config.toml
head_dim = 64
rope_fraction = 1.0
init_std_o = 0.0
decay_shape = "linear"
Each number is 128 + 24 x the weight over the matrix's rms, rounded and kept within 0 to 255. Layers, rows and columns count from 0. Numbers have three digits each.

# layer 5 MLP gate, 2560x640, rms 0.0269, rows 1226-1337, columns 400-439
100096160116129138117120139094145145105165141113126112104117079139157129129086144125116096112176119131109112117123096153
120143158162143121127119119118127161118094144164104086118118121117119078140091103106144091126129139152163142141143115125
170153101167135105139125194143152117111109151098146120084115075074148101175178125159122141090082102138143158150123129123
105138163154117149135077143125135156153079125143132176160162138093121121135131148138158119154082154126117091116141127149
105099155155118153098135140098147131137068142134128150094121151106132174139111108125133129108165121121144071150070131115
129122101119139137141126137125092101170094088147079117140131105107124132113168135147128122135118182103093095136132135113
157143124108140139143122105124161137172102150117106153136159128128101133123091095142119137132087127134138104138148137157
135122106138167114086144174132114145108131080166178162138106123145154187121136169109145121150149124112140137132115131150
117117104160144126147175138178123119114125109146131141118125108147112137125136141127111131144110161099121088153172092132
162145154151104134123115121142141132156170126168129116113103100109162143111093107147091126131161127119141169174095100129
162094129117129134096084081131134102127158144128128103106173093172157149153160141143091149129126153100120082131138093134
138087126097125096133097115135139142120145103155094139139122136102142122150138152113118170129102157095103105134175119154
118094140132124120140140144079109129135133125137075148143152073094124148162116129145115125116142122119140108142134113108
089136160166125112150103112166135185155120135123097146131094126129189134135148077131087110118110103135090109147088113115
114109173178095127113137145153157120164168069108136114087151117121151148096138139114102131138088133188146088158140081104
106127147128134089120138144120160143101124111082174148151101163108183089174118109106093138111150090105153146170123117144
095177136141151159092144086116147112100128149144098132145165156065162135159106157154118136146127113110164118148118149125
103164110119116114128120140091120112128129164116155125105070128094118171133128121127145152157075119144141134145180082146
177100151124171146120152134132153128175148115114166131136108078118126147174154121124072137118137123148120093116128127107
091117126121124072101156184118137125131127101152139120168105149106125141110151134134150118148116080114112090105150113140
130148148123123188088148130099114197120149170101104179172170132111102133133128174145121134138119162110124152159134122147
119134134155136090113169148169118114127145192097092154142180134117129129115115169131127112098085126142115151096147141126
155134129104159102146110148099101156110136106182101118108155101105117150119111127104157146112134083114128153146154120161
125112130161106161109145109163145142153118094128074154161097100104123116092122114150151125109168108151135125153160155124
110074124129120106144113143109099158125118141152135145124142085147116133090092077105095075114134104134142088141096126068
122127148155126102153132117095132148149141140140109115074120121166124127122146178119108151134149129092173146146118128140
134104160175138147087137088096141158127119085151117162114172122116182147174115142105097135121109105125124144142124135120
123183125088136127102103155136114134108131140128069138140158131155114146130164143134115128148159115085157140116118124172
181125140118125123128118183158115164125157102095120114121097116152094168124124142141126135123126143130124114105134133104
161149089114115135100160164119110139113106143098139142154115175125118137150075081134143112109105126137130115143107115129
150128121172132137108117115146136145130129138129135116141151113110137097128153154118111088164132132145180109105140147095
151160161127111149106175163112159170108125149128124171169119115100153167153093131130114133139113126115151123169149149130
141117162180122167089129122110147085126134103150107163134139116144137141132136120145152077120095112121128098056127121159
127123108104127105112138173175150091156168171099128167107142112120127149137159092094136148112152168081070153130146097110
127086119123123109099079157141149144116113112126121127137133156157127111095123128128186123131136119125073127158096100133
114116102138122152147152100117158097145125116085157157117147121105170149141123148141128131134122148188121169156134140087
078101145125156160127123155194148115155133134146104123111135108163094128099118152155086113119133154115147115157128112151
131152139167127113125131145143177152117139155117132180132140096095103140152139121136073124124127117098114116125130159144
188105170135151137098103133094155162160089119147142129129105088113082166094176098119109130140082149135067148131178133106
139129118121089167123175107139061116118088152117131139183150159131111150122113120097154130101105142136089139129131137136
092107158152121146145123135125133145163133107107129121084121137116183109129137121131136125161105143115148116122106122114
117138133120141109114103130125159139130118140117150097115089120141095107118136127126131147130104174109146077136195080146
109104117122125085137098090140101177130145115107122158145133132115168119143121157132147154122126100138148124131130149143
127159121119145127120119126165148115146133126140128140106142128128119127124087125160097115146127176127127156120141125129
128073105111133090099156109141191149130136150094136117087130094130126090166125118122139146145117137115111112174121103114
121057162173129132122106153142187112168103103106115136149155139150107134116146138162142125108106124130159103177180133126
106134123108099098122115164118096116137112183155128140129117070078104100153124126144114127136128113146107147117167109142
116116091125163133108085131109086101172140156106154136131086118127100125154130154109136131079123131141116163152111146106
115144165155151150135125173144120170138128140115126111125128148140145133166102186119161114139162121137145136126159106111
092144092123127104123134154169111171128164129136126120101135149142138089138185147078117114142120120156105147131110166161
138131113106146110107097124139116165113150177112097108139152139156123083136123150142116132153115123132106129122129129108
102145163111091138166117119131125137138184137125139099113140147169131126080118170159147101124143135148112156090110126141
110158156131085126113102105160150112130118094109101161165118153133123127126110110107082122131142108139083141077158170149
122090148139161149104095100113148109122153160115190167126092153130141136105078131157137145137139166134122139115138155150
081153148152157132135122138136149133169151184126135104137142139158119143162131138110124148122137177155135154163133086152
129125129136131163120139133165118119127116164142128130127164103142115137136117123108153126137132125122144088154092148126
131123152156145181141178081128159133140166097112121128110117170124136092147117105136115142099126116126089110096098123135
116143136127158136118111110115125148108125119168103177081132112098194110134123121107104121106111116115150105096123138109
109142142153178136120105098144111120133100109107121137180116148089149100136163130122150134150087161113166139173109135091
111109120135104164108155097168135157138102146156125111137099151147116128116112100120123154155111127093138161122105161098
141112128108153172131147160128130176138140104136140127098114126142163149111091096160111132108177116167140140091084135137
118118160118096138123103143110146180162084144115162118130107129125160129116076150202110143104143106166136125127148118117
143131167128138147113181125122130107156147121126089103151132164116107160205094137142084124129129125115134142146120150138
134153148109125161119172101118103112170127097144172117154136126142153126139153102148148141124105131119187162141117118130
114094132089126117097129114119111109148137128151085120158119115117124123125093129100107135128136099106148126153152144085
200131111120145164132183120142162175135122168114133180117140133130120145096141137122073189173123122143127159081150154109
139144128128140131101111130161160108122126166107147102136150146105151114108145149133113080139096167128128141122159117169
179132141164094148122131141157102093140115171161085123084112118113142154132112164122131133108121118111111122164152094101
073151092087093123145203121139145124129139118103127120156156157130106098140140135140140132090113133110133148149092139114
140151148118123100130110169135167114112114130129154114097170125110111148109141102092090098126149115108147122137131144117
148113117128146120123126116152085125149121131122136121139134151127160130149114113166181105179107117171125145138162128090
117168137143118146095139145146161101177153149114135139109154142102147116114160137159120116126106109134151175150111119079
090150107162146094096130159098197157148142134114120133163121111122171116147140157171096137105153123134132109135125160131
102136100109152145132136095140159136116102153103122132113138118072141093102117092106124150125119126099098158122138106117
102158116135151095110118144101137141129099130081141089099105140133131161122109172119150122136091093115118085159123127170
144109182137126135136137099112112163122136111178081089164107126119117186155119114113174115123166125130110091142105124127
099128139159100126130165090130161157190157088121147136122111112122160130134146165110095136107143153180162126130134148113
100110127104090105137112109140154112161118111131103095104156139131118100116086109160139161113134166123171137132161156104
135157126122080138117130114159144102127106112134069129132136108089179091165133121114109162138164151155124177107131145125
133141119146127151148159115091112132112121162098101080160146128184109107093125129151163125152109124131136140139119129114
150118168136131147136144149134131133131119133127188103103165094135169142150117128104140129144135116139121123109160092172
113119126104133105142109133106134099095137098153148117163090115136131175122143162166130125091091135149151145114155128128
139132124115152131122133136132127139123169133131161090104144163183107114118174146159148146143132124157143176133113126139
136133109169112152128137109105125127136122150131069137157101140108168158180148081136139096127135148129120102127129111139
111106114142140136125118138146153101126107124144133147117145096144115144109152141093144153123119131123127155130123115115
212147118113140119122112135134174128140157135141114126156155084088152129129122155171105129141131091133100116146088104148
121115127122144164115136125123160118104137142152133094087136148113159162103150139118141127131143161125151165132132121149
125139161139116140107128132147129111141090129101157161164159119144122106130138134143106119106146079103116156139121113109
140117117142158142106120146131157085113128100116115134108138114107086104136140134118100171130152167138099108077142108137
140134142074118134113163104126134138115166126112131078098072116115134125135133117130142115124141107139136124117126156202
102137146112093115143164142132123148188151181117124095136159140123135127097104115133160119120188098130115139148118150153
132100083155140117123102091128104095136134092137114111124099126143107109114090106163116111147150145108137129147117130203
142142159119113171142097151164157118126146148121188123135166161108116135120159116105172132169131161112149124119163147109
108098121116128104125134127147144162122145135167116098151107101131133159108076157140134152095169119145114101175118119161
135143115102147135117154143105112156154146110107123117123154105130164144139073117107163140144123124180119147165110104132
101156163139094169134107114102158133110119175111092132126152123051133129157145140116130109116147133114128080126116105155
118134157122141130118088148130143139159155158103115156151123072093184105164157131124123154111117155140088104088148159129
155164096108101112113085127163139169120119126089156111115137130134118086140097134098133134094154112145156151130084124131
134102119112112147119120110131083118147110078071103129153135129124150088134122115110169155132147151095107183107137130062
092154137123112136139134146134145096115113130121147128087113101131141131111150155147128073090095156153084173121071107134
162132134147140127119169107096160123143102107136163149064136106112166151149126112090144107140084137142106169088108118083
130105153142127096110153187159125151105089132100160114124119161143125155138124162123103081143094101150095115160110141153
154165136088112158128141165124129111148142145098103125131121164141148086086115141119112110142158141172129123164111113093
102122128111104132126148145065133173130131091215110113165160108123134127136141159123107144115127171105129097106115123086
158143159109121162139105147122122117146144111179110162124164139140149125150128162133123072110116151102104140180097153172
135145155129147143127064148137094140142147142096103112145149128129140153156100090124145115137137109139154133147130147118
129154172088091097121119163141161098166114144114122124132110121144142142098099119124150151132165108109118159120157137139
147144179121112141142117160147155169113158144158169121084138140163142105112160065159107123136108127122126133064118123130
134166156168176089119147113108148179107141111165077126114154145143092136111114133152152095107172163117105107117122134132
182125085111166151120135162115183122146161107143111081157125164144140116105158159133146084141123141167065137152112132103
128128117111132130106142135127131136148128150130112168132155126092141097160091136116156155135099161110097179134162139145
158170170123175126111170152132185107173161109167117113099145153160178125101113122142154161127149126144175116198119140134
# layer 5 MLP up, 2560x640, rms 0.0262, rows 1226-1336, columns 400-439
123115138131156129113111165087184144149127132112104119120139122103111087129123101176092130133089136160097119104171124110
136149098110131109158118171105123168125088154162123115126122137156085124125107095112099089130123129151127102117144083155
107134124101141093103116192144112147090132182109168141126109136107149124135145134141139150127108123161098147114167161150
123116113117087091134116152130121118133116153167143148134119135159110145124143136113097176110122154158114096141127132146
161116138118141094119164176143083122124091124090136160091147109126125104108110117074144141137132095134129095132184109063
165138147131090138130144088092148111159118113132107160117089127121133088109136125117166145118142102108146141133132121112
125122114128114189146135107118109133152075138171092132106156194146131134137113167138144118096173132157136126122139151150
114131097107118172125107110104107121145155091119122120157156117115168124142145132103126130114127149124119148138154117130
141103150124158109150131146133117141150153107145123096142140161104099120125131124124140149151117141175140144111133130144
138091146128142141112136147089156113118156131127146143136097095124129136121168133164170133127094208101151151102130113136
145132174128124178111082143120173133126150130124139114154169104100119112137134100132169091119095158132116150128072091151
102115118093124150162115103126157122151103121150118105113143152149132149102131164140118135108157186096103143097125140145
114102111059121136143125145158121163169126134151110119125124108118141077122103114120098131113137164142108106143137138136
110181138159164165131079161135101163139116167118170108103079175089117128167138125165088095095130179112131099118121116132
148118133157132152128151160129096112168112155119103152115122068097117121114152130152171151126123082095097156076144122130
161173097105069100145130119163120108138139135085109099118105154149123116138086090143065156161130160111145160152175183130
127186141135127096135130128147128110113138118119113124131122119113144144096098113139130129153142115127125138134134119134
121122119150110133159146143097123117133092126080117137089133138157128133119154111072077108112097155158146155163096105141
139128089132102130105104177124120093112128126082167123137120165110136111093158135143153133123161117159106152150145131080
122135078101136113151079120086067162094095124151104149130128122128120087166112122119140116096159163124109120143114133110
121079125103146129112142113152107103152158104153156095141115159127142169066122111091093120119114132137144140121116098188
138127132076141106108149181106134150112144161147108164121124040124090125158124117162184109157138138154124093101130140105
159134132099126156123076128128172168140095156134146126105130155171102099102149105080116105152124123094115140123117115120
124132136138109135111208126144158115109118091081130139152153121096139120113097173135140113133139145163155135173145171099
151155159128152140099114153163130129152171132111164134116138159109133109152159117091150137105105128113125103128141154120
135138121117126109135130102153077082080127132102160115113098134127122130160120112139155152097138122113124110148130176100
104082113112120147128119120135148158138120110145164164128122144172109154147129100114124137134142091141099130131114075124
164141104085117095132097151111115169096102114116187130145146145107129132162139095102102118123129118154164152121076125120
146149116121098133123127154112076131122147120124108113081145161137143119130134177114165121129103137143172155120099139156
145125147168141104137153146127158106166144136150157134113148036114117127079145163159122109108135150105198081113133130139
126107151114098111144130138103158161158126139125079109118145113137078086086173103121093086126104153126160166148122111104
144132129136114132121173123100092116114128139170103154136122133131099144148126131112109104151107127085162111134123126149
145101071141146125134132122167135120149165141101158153155113146109127108117115109160130164158176101143101136152141154092
147120153144089120129111135162106120137120104137121128088152078148140105109098133126116128137138119167143165140093128096
114128126123110096132150098146131110132136136091133130130108109116100125130146096133103120130179118150146151111142097136
125133166111132118102141086151137157105155105092091131118112103165155159115098145164097126152134127131160106129104134173
112173154091155106159095119101140085068137115141134122129098139121108061117113111132150167177144092117146146099119141117
134133082122122143130115086128139130181126149134126122120124130137149102130102092133094127157116122145131123141170096132
164106116116106155113071095129151138126103149137168124129148149118110133147144106149133129114127151126115121132124103122
141190124114126123096184117108115127119147169100111121116138113169138102156160106133125163085145122119131093130118150168
144144159130135135138114126127122123081090118118145181105111106123164116133173075143101123150144119150146084131126118108
161147089131119138123150128104151140128124126101120089102138109109148145104119132116114122147124117103154101182115134133
157133143070095142160094141130167119138109157121091155148102106137119124099097121110137122117137122118102137136171113124
122115161159097125157181121132099109147132117108114117146103174115108126132110144157153149132119176149120144142113106115
095106143165112123149126121114129140131149133144141087166157141159149116173115122183123129123155115153126081179134132108
120114138123088100127117099118166079152132112126117159111156117185124123133168125106109152122187129114136127151148125132
131142093074151116132068164123082144108133158163157175131131089086122142145186142119151146147170131146071128117094120095
101099136142131140134101164147126134105115107125114128094106137124157139141099158172152128116086180124098123149122115111
141141162116169151138104153165160150118145103118065150131085157165101148172131115125116129162116154123122083153173140177
145164151125114083150128125098104103157112138105137123108136080138121118114125137093108107137141123118089174128126174143
159138120146160143127071123179112147157119097130092110163132116100135119074110140130164114105138076129109128128148139101
153137116155161170130145133156133133139104091117148127126107112172130151177112160073153139119114107097155118166159143148
110119143110136080120129116160118107073135153151144127150070168145126107104125106153157079152151131131097140101139178114
122122131138102096134090093166107097147148126073120143114148156149143127127120138111117116132140188160124146135135141115
117139115121090135106159114160149169134161111089148132121123116110144120134123108118076137130126087118132114158134113148
115114143167122106123152101115158162119104140133122140158107168102139111133113141125089139116122161140140134103170115144
132124132100116119153140124124161125157133134104161148117170145105132114097133136173099116102126123130122103146145131130
123157117155154167118096087134116163135103103103088112143129135162100137140101123148112121118123145152089093138113133153
149120082061157153162111112167087103112120105157109150163119105143144134125134144126124124133124143103071125142122083116
111083119160138120165127100139123126144119138141116117112162119117129182089140121128138129136104116104181162083116101139
126172124150156142146170099102081121136116142170124100139110148151103182145130086166111110115149171128161150069117126120
146133099146119132104164123154120150162138157112139073128098136098124114170141121147136100105087109120153160145182102154
098168128111102167121125105100106133102133131132110109131175083100173110115134159126098151135108125135129126150141165142
105101150129126125126143152153099119161109146145121134160100085114133130132153113160118127135117118155119145133174145158
151067165086143113144113138148159075098167083131128113136128101116132150166136123108089171118141120157137164161100120113
139151108148124084080139137114129096139141145061096140128161189141150127093103142140113097124129140120168101193146137122
118110117104109129138126138132113124099143109143162119146123156155108137146162125110146123150104099135125135151132104137
136114138134061097129145118148149132137105150119097137140141123056148077115124167144152133165119142079128138121116147101
139093135136121110135156139095140137130140145113176100131121155127095142132128095097116117106149121104110143124181118150
170140148151148169127141171147105133107113114095084087150176142143124114156110168124108144118159143119140127135107122151
117055156128154148115165128035176159130103090155104123120105142157114102099111078156104161118137117126134100111136123167
094134099096188125119106152159122131111143110101136103116110107108100132151113130104170143143154138138112095163109126190
130130130101142149135133164159179119177165149113131132093083159108170125167133165117102120122133124100131151112121132157
108149135155131114164108110129174126117123098143092077108123145150151127119118122139139120138120129123108097135067157095
146150112141112100124147095130150135096129086160129114183126070133132130118129132138165142148145114133125155150104148100
104113124131158146101102149158175182155134143143111147113156138126099122094143143109127114091102157146162105106209158147
113143107159140094152153091123093117150165087111101115172122140098106088092087171085114149120175182142144135104104129142
149125107100175124149127152150161109131135148161101136131154093148135145130138131158087097117174127100113100142088154108
109156177124128140137115125120080122110145109106159179148158117128124119129088127165127175125113117116109152149117132166
165149138132130099108099160129130122232154137135176142108108140109128095171130073122095169118113081142137139184104132150
122123167153104077134134140115170107185120127131161134145125118111128113119108101145118076124118140130120146083166112135
082117100158117073120115159106143204105104153167115115126126162148141154131106113143120116121100114121112165109101100115
157162122112112140133128156128144130098164115138127126134156122161104134159126087117150143103118117161119098132112135178
112117116123112101119154143068101157127068127167114145134151142125132156096138148128123112110128150119111130101096147101
100094123141126102105096099178087156139153158149102116138105144147132139160091138121138082147120099139127105114108169129
088116117138112100116160178150138155125096116113102127133128137153126106109165126161118147131122168127125157156131136123
125110133147143134130130118110115106162178152108107166131119169133086129131114121117086083098136123115135127115080148174
123121136135138153114159145146125114134127135170105102118143147124110116115147134132115094133082115094106129146155164119
107122125164131103095086150118114143110128114157105117080104119090144119129167095095125102115142084096118097160124090156
185167134152103128132135092085132144132103139115130124117126123167135136110145110125107132143139147153147136101133122116
110129146113106148130156128123142123098138131126153129124126182132091144101117078114096152109154109056102116066141152111
173092151143168117135111119110164129138153154141136128118121142125155137084118086121135137144084154159108112127120147136
136158138082167108148125122109131135094099184097162103193144130054159118084098162136180118128129167134181069147144119154
133132165143111165098096142127145137097162117123104152146076072144107171134152129109076127138136134135173110141165112106
117142126108127139120136118184144127088156156167147109156148102130143154119139112137148107139156065117142112147116140091
137098137098114163121141154163133153139105129081141094112099141108152117111155101151114148117133144111154085114137118146
128151157128104138140115090127119103189130100116111090166114124121118152131121099140129119136105136105116140144128156102
129125110136095129136111138139137123108127148098122136105139110094087147160101155109123164163142148098131134122108116113
105109120085146101149106088103109130097132125109135104121129139132116158097165080149113126148167130132134130165136203157
130189129115082135109127108117131126131116141143101157097143126147144105127135113101101107131100096149104120115146130146
089152096134136147109126104102125097116125117149104123138072131115128129171116122143168146140174142159123092109115138163
104138124124142147121139132128134127125128118080138159119142111106126104184122123121070156115140140147103140185140111146
091128110165108107125124133185105091100143092125132182083133126151127139132092106128120161153128085112099098124129093128
142099110141147120107169137167098091133146183103150137090094132136126146146124161108114126119087141153150125101121133128
144155106117144094120108073114133119140122135168138107119128125126101112142122144118168112133098112129109125155132152087
110124116082120128140178137134143108105150144166078100114154125105125126099115161182129144150118143092132146107198129139
094163147105152093118146098078130112098098178152126134132130121151148174049150088130165134145119134124182132107137090174
108134150143103158106120166153102118123126103166134137105166149108115150112129075136131125128125113099106157098125116106
110152095146122118118163121104093138144111150113133130091131094157079088083098157149100153117139112120134186137147121119
128138100156131186148127099103072152116139152144140119097104164134159161129130088142132087126132175133166133120169141155
129123127108137114147125121138157109102104074139126147113119135116107143108097157116129142132132142151135126121120138120
# layer 5 MLP down (transposed), 2560x640, rms 0.0234, rows 1226-1336, columns 400-439
105097152141105109129111104139127150125114181120152154130129109124121146066132163123133131131118098111127109128123125151
111134154125092147156135137115152081131114114130154132134142119122116122087108155135131109144134119144090097118154110164
115175138122137144158083146124146133119078097175148109102093124132099134166139109137116108134132131120123132088095140166
087116085105111103132133119117101142141177106090170168132144127091152132126091132115119154159131138145110121103171139085
111137134126125130130098126133164126131140065154101171130149097159057109142099164101136131129160135145166125120109105079
130157090100146098132144134115132118148133120122171131176109105156104120187132109136136128172119118108110154155112079164
112143147148083105106113130089097116143166139119110132146156159131102103141111144114153104127182126140132108126131156089
160083166113104113120117111142125119142130121096184132121133130151105102137132142128124113167086099125138140137155148086
154114142113145134141155154100141160150127146164124117142123115112106131143118134113095138150150118150123137138147155094
143080121125126137117109089149189125126116141118155140157172147141098119149161126151119147208140107152109141116164127141
189111160144120128120097146156136125124148146138113128145135114109135108148116107148099088101131085128147135098120128144
090123154130139121138134145103100162148118103102140078132140114134079107153112145147140109169145069116141127107122138102
128150135149106155150114100108093153121130084099096075147142116142123150098155086123162181120131133093128109142129138132
166144090167109142154134130122113111130137147102121097122122129107124116105097153120135103180109149126125135123161118126
144146143112132135141082072074135095134097120122148127114113090097136119162110126120128122132108123121124135123129190081
100160167133109137121125175133147142106110143119117145136120117081128140126145078115124123159125132143149171103102095126
125119129137143156136120130137159130116138141158130143119131126138136116091154154125130135166124123123119156174145123149
111172137099126119104118127157146154116124141120126167139133135119125130119125144161113119185141123129114131132110125109
106156141145110126086111116091106117105168144138119139110068096115173129160081141118126173095141123113134112154138143116
167107130166126109091119132126134119137111143096114099129115100118125127158119102152128115032138138072115090137106135137
150124118110131105124122116139162145116148089149157098108138117130120131104141105134151116081140120121125137126124122129
120090097157106135083150150081147128150084122197149127127155134123113139139139141150142102111114151141104165132174123172
131148121121118145113104141115094111134129097143124094122105145146133108106115111136149097097129109136147153121110119147
122104149138105113150131115104139123158098127146112124157109133152126142099120150126120130162157174129136133157143147104
105130152151157072124158107131120108127142088119100149157119094133126110121129106078099089137093124183137128138117128125
124099104116126147111117105118161124111138151107145181118130099114101144114145146125137089125102139097116131138120070118
125137129145123124161135113116113135138149133118148099144133145123134129107108116099146135167184172139149139140145116136
128179141107108134115133151131133136115130064147142173106191137108105141119133087159083167140108110131132109136158129138
144094106139119139087124076185168117139105108129153151135147109111117140155145130104148114129123103142094110154119142117
125155116141154103109161144124094126129125097159105129143099156155180118184106151137144108137096131158129143175087138054
144101114087123102113132127131157112149126152138130125144134158137162123147119057137157139150156104106109124123097148124
127119079146124164127144144101116119124124117153095103113156136138125158176125100123141094132169147138122146138049123144
071106101175167136144144090120146104128124140138083139135165089111099132085126136127140132150146155132104127143132097104
152149115112135106105124113174143090133141120135131160115139133130131106128112143116105122084127141130128110109155100124
146123119144152096105125111136136102140127166166135161085139132133110151128117139147090102139106135093094106125116126112
104152132112152133123115102158117153146146144144107144173117113139154125134123116139100140120128155115127105104165127067
153139121133161146088133090126103123144115155125100093124115104120153094119132146162138128073103113123133161141138110105
125138123115146150125080165132109132132143142134149120148101098120168121122139135149115115144134141119122140123108121128
125093100109109132140157129132123091126107120116119157138080087139097166119132080128092135162114110089117104109123120146
131128165107121107116128145105158084116114133134140152115102092095085141094122113132156120112127139101136123131154127109
118122156091146141108148151161135112102132096123116157110108148166118119117186118142088089110140135136140094116129094107
139137131142114091125088138073139133108111158107161140108135145143128119132135113162199117147137099088114123127102145101
130067109136124103122137122098152151108136118137168124142174147159085136148137096106121140158114154098163076157111153143
160139119118112103134084094115115096092125122149098129164110129104126103120114135121123103098137124181131124127114088116
131103141128159095117094127125155115127090106111096128107133122101097133132154116173088154079106121105097081149125126131
108140092113137082178161134092144105125156110156167098121126143143116082131130150132156123137147132151131144125125134137
145126152141165160145159155103150144111115124117138123112094135120100128121138109105108147132133165144135166138168131110
113092130136096103147124162144141099118144160127122117116116105098122142088106131101109126137138164139121148128127145167
092154104139147148109124091115121102168142115130132160109134133102156108123137114136112126118145123139087125100092131090
144166150128099107128122122149137156120143166104114188125124075122124155112149121131114146139162181095102145084120140132
067177132142098134173102169103120155126137103116128117172141110106114162146138099112111143168122074110166122113104146094
111146113136126137183096125165149120112129073163138124118159126096129140143148135128174118122111123125147087156115161116
150107149106106093171127113160150098142109156086155069135102137115117123095116113154143125178108162092140174110159113098
127146116129160150117107133157118146132150110112163146113066088124131087153092112121126121109129146163094138180170136143
110086133144138120095127135113154140108126113142110122106111121137099064115132121101126105134140129113083139088130125101
113125151178127119112135133151132155113116122147119167130110148119113149079082113139126126109106181074134117133142135121
145116138133109128099146110096154114141110137109125158147135113140118136102085123156146152142132108136158124091113185110
122129170096123102180159152141128148143142131093103090131137145192116127144175152115122128092144112102112150125119111166
127137120132110113103153136151144118143091126111125118110130105142149144186126096148147132145133165138108129100100127090
115133137111097162132106174115098142148164108138118100133115118118139144099151118110146153159163138166099105113149129121
087114130118116112078129147135146135172142121121100140089124151114147133126137149099117134112096106141129159147134103114
145101139124137124120150137133145128132084140140123137137143122139145149098135051147102112103125144151172121134155139067
103130141150147129133158149126170097116149098157104100137106129125165101136107149147102115115129125166086127097145123141
142122150128109159128125169109163152143132161118121119134153133100129118126170120150117145108118110108138206139143129092
142165122061111095125115087179136117144170141125122117101129110144128131119126114133129152145131101109135113150114114115
169143152139128147150183142110124134132134137105093102135099124119117144078102141142096147100114146108136113123119161135
119123123136071167139101143133126157091158113092119123107146134135117136144122120139156125156126138115130104136110108118
157135113147097125121123158142122113169159112119103088097132103113102125163106114163100096115138162128104151136157157146
128124189170128078113118169135158118152089138135149132120107150116127137147101122117122130152131094101140113158095120112
101120151122167154134156151151169148129131117138080166136150115126119137090139118184099137135146144148125145098138103149
137142128157112114138139126131123106108098162116139120107125143115147130127125138114171150094154123124113113145121095164
119078114158110120125107120161149122131124112075119129130094105135143106106144115074094122127104157139088157103122120164
120131122139139129106126159104131105125097132108123129187133146135138118130084136095144100138136095165107120099113128160
119158112113141129105127125163165137130141100133124162100137111139116121166101130067098105141109146117093158149105147151
157124120151150179130148090082144140097109119153086120152121131131118154133123139124137118114118175136132145159115128117
178121109115155120126096107122135105086154100116157141133120171143096142140138114137090101116129128117144120109135139146
125125122112119111109129152126095111093144135143079121149171107167108081165126135134104142126170132111092126151099111113
164117131117138088137162119136113142088157185094087146158131149092136105149186139113126127127157133119100147128144128112
145154101119101146116162134119135138125076091136099140130161066135157142139099151121100144137110093129109110130119112147
084083097118107147121148108112127124106104084115158097125138090134160148106118113151184071117133124100128120131109094117
149100116152146128143118125091119119086133147109138109129119132115102115117157132099103119172140066096138144088141110140
128132124099137108117106093167117146136131150145110123122086125071183111139101127179118113141123136143165132130149137162
127102134146095139112125130135113149114133132129162130114117117165106123120147106101153130162147143122125130119137154084
123098151120157175101129149125147144116120146123127125084184134164129110141133129118136133122108146126135106113111108156
159124103104110138094128118122133149121103096144157110147136096142116154151109121138153108084129093125126077165134141107
106153093129101137118123118134120135123124095142139125095116164094080163162150101109091157116101136146108101124140136120
154155096109149120138089123107113121108126143092137110099131154078158142072169128106206130121145118075137181081149123134
087089169160125152125114125185103144112144141146086082137097137106151107139147131123087172115157162150081120123085138135
133126154125127115100097132128114119158127094103149119135174121144066113088139172128143136116141121157115119115132104149
187132120101140124142104149149126112111127122128117121151140128123154122123122135109148125142157091119098130111097090110
118128137131145104147153117180108097120165135143160129125107138144108144144166128125120151187132117110132132106100106103
170128115106113165194123164112085137090099135122138105108103128112152108129146102125122130131160092095122102136130116154
098112131086137081193145108095103128138142124125174106125123134120136121125164145138122101139136100122135121108123141116
109124162125125107105077083199156128170122151151138105150111119145145099131160139111164092112102155108158167134077149123
124172101134165093119116153130113152137202114144118139157155105116111118102090125124102138107137141115106174130095122149
115110176144122134105119109180147100141155139090152135144172077145106110169127119183139129164133157132154144075106094162
147165165184107145086135137156121149148154143130075125099108152115132150137137133150168109112091147114135116118134136119
129150114140106090126106171190159106109138118121122102127158098145137193141168088066095138143104135098130128111141135091
138114119161119132158125058136105151145173142147149119129096133151157124181132158139139120109111126153130148160161104128
112119114111104096131115129109128108120100106139181138144149141140143111180120115176157147176124131117125099143104079120
133121087134089108152108074106137145102105147146141145158095146135176131110141106175151118117079118102157131160095170145
126161120139103131143121184142132144175115114137129139141126135135125121138135154147076170175123082133099116150147156126
111128124088103151126118124118105094117143170151123150155124113106134094099111156089123081150121166157126127142133126135
155122148128104139163190155101095118107127152137129161079155180116165162139133106148130100151108130146115129146121166181
113142117110156124141155143113148133116063141163116136238144172120138132140124092154123136138106145167128101184114100109
116118113094130123151184153123119102136170130196114146126141101134164142142128155111146102041120156109125116154110099131
063158113135119120114119144074135150171158069125111141123128149139117172105130164141109105127124110132119119120124107126
141131177116134147131136124165109144133130105120127111131090107126141125130145110134113094161126120121109141082120140165
127108137143169126135093153123128107114113099103107153111137144088115129121093130143160146109116134127099113127084156096
083090135160139137136089115139080143114162133135125114131142162151080143128134125123118119138178143172181107143156090123
108123107135111111120148153125190168124084095157129150106085121141087156108114157116100091162118150177123134173159136139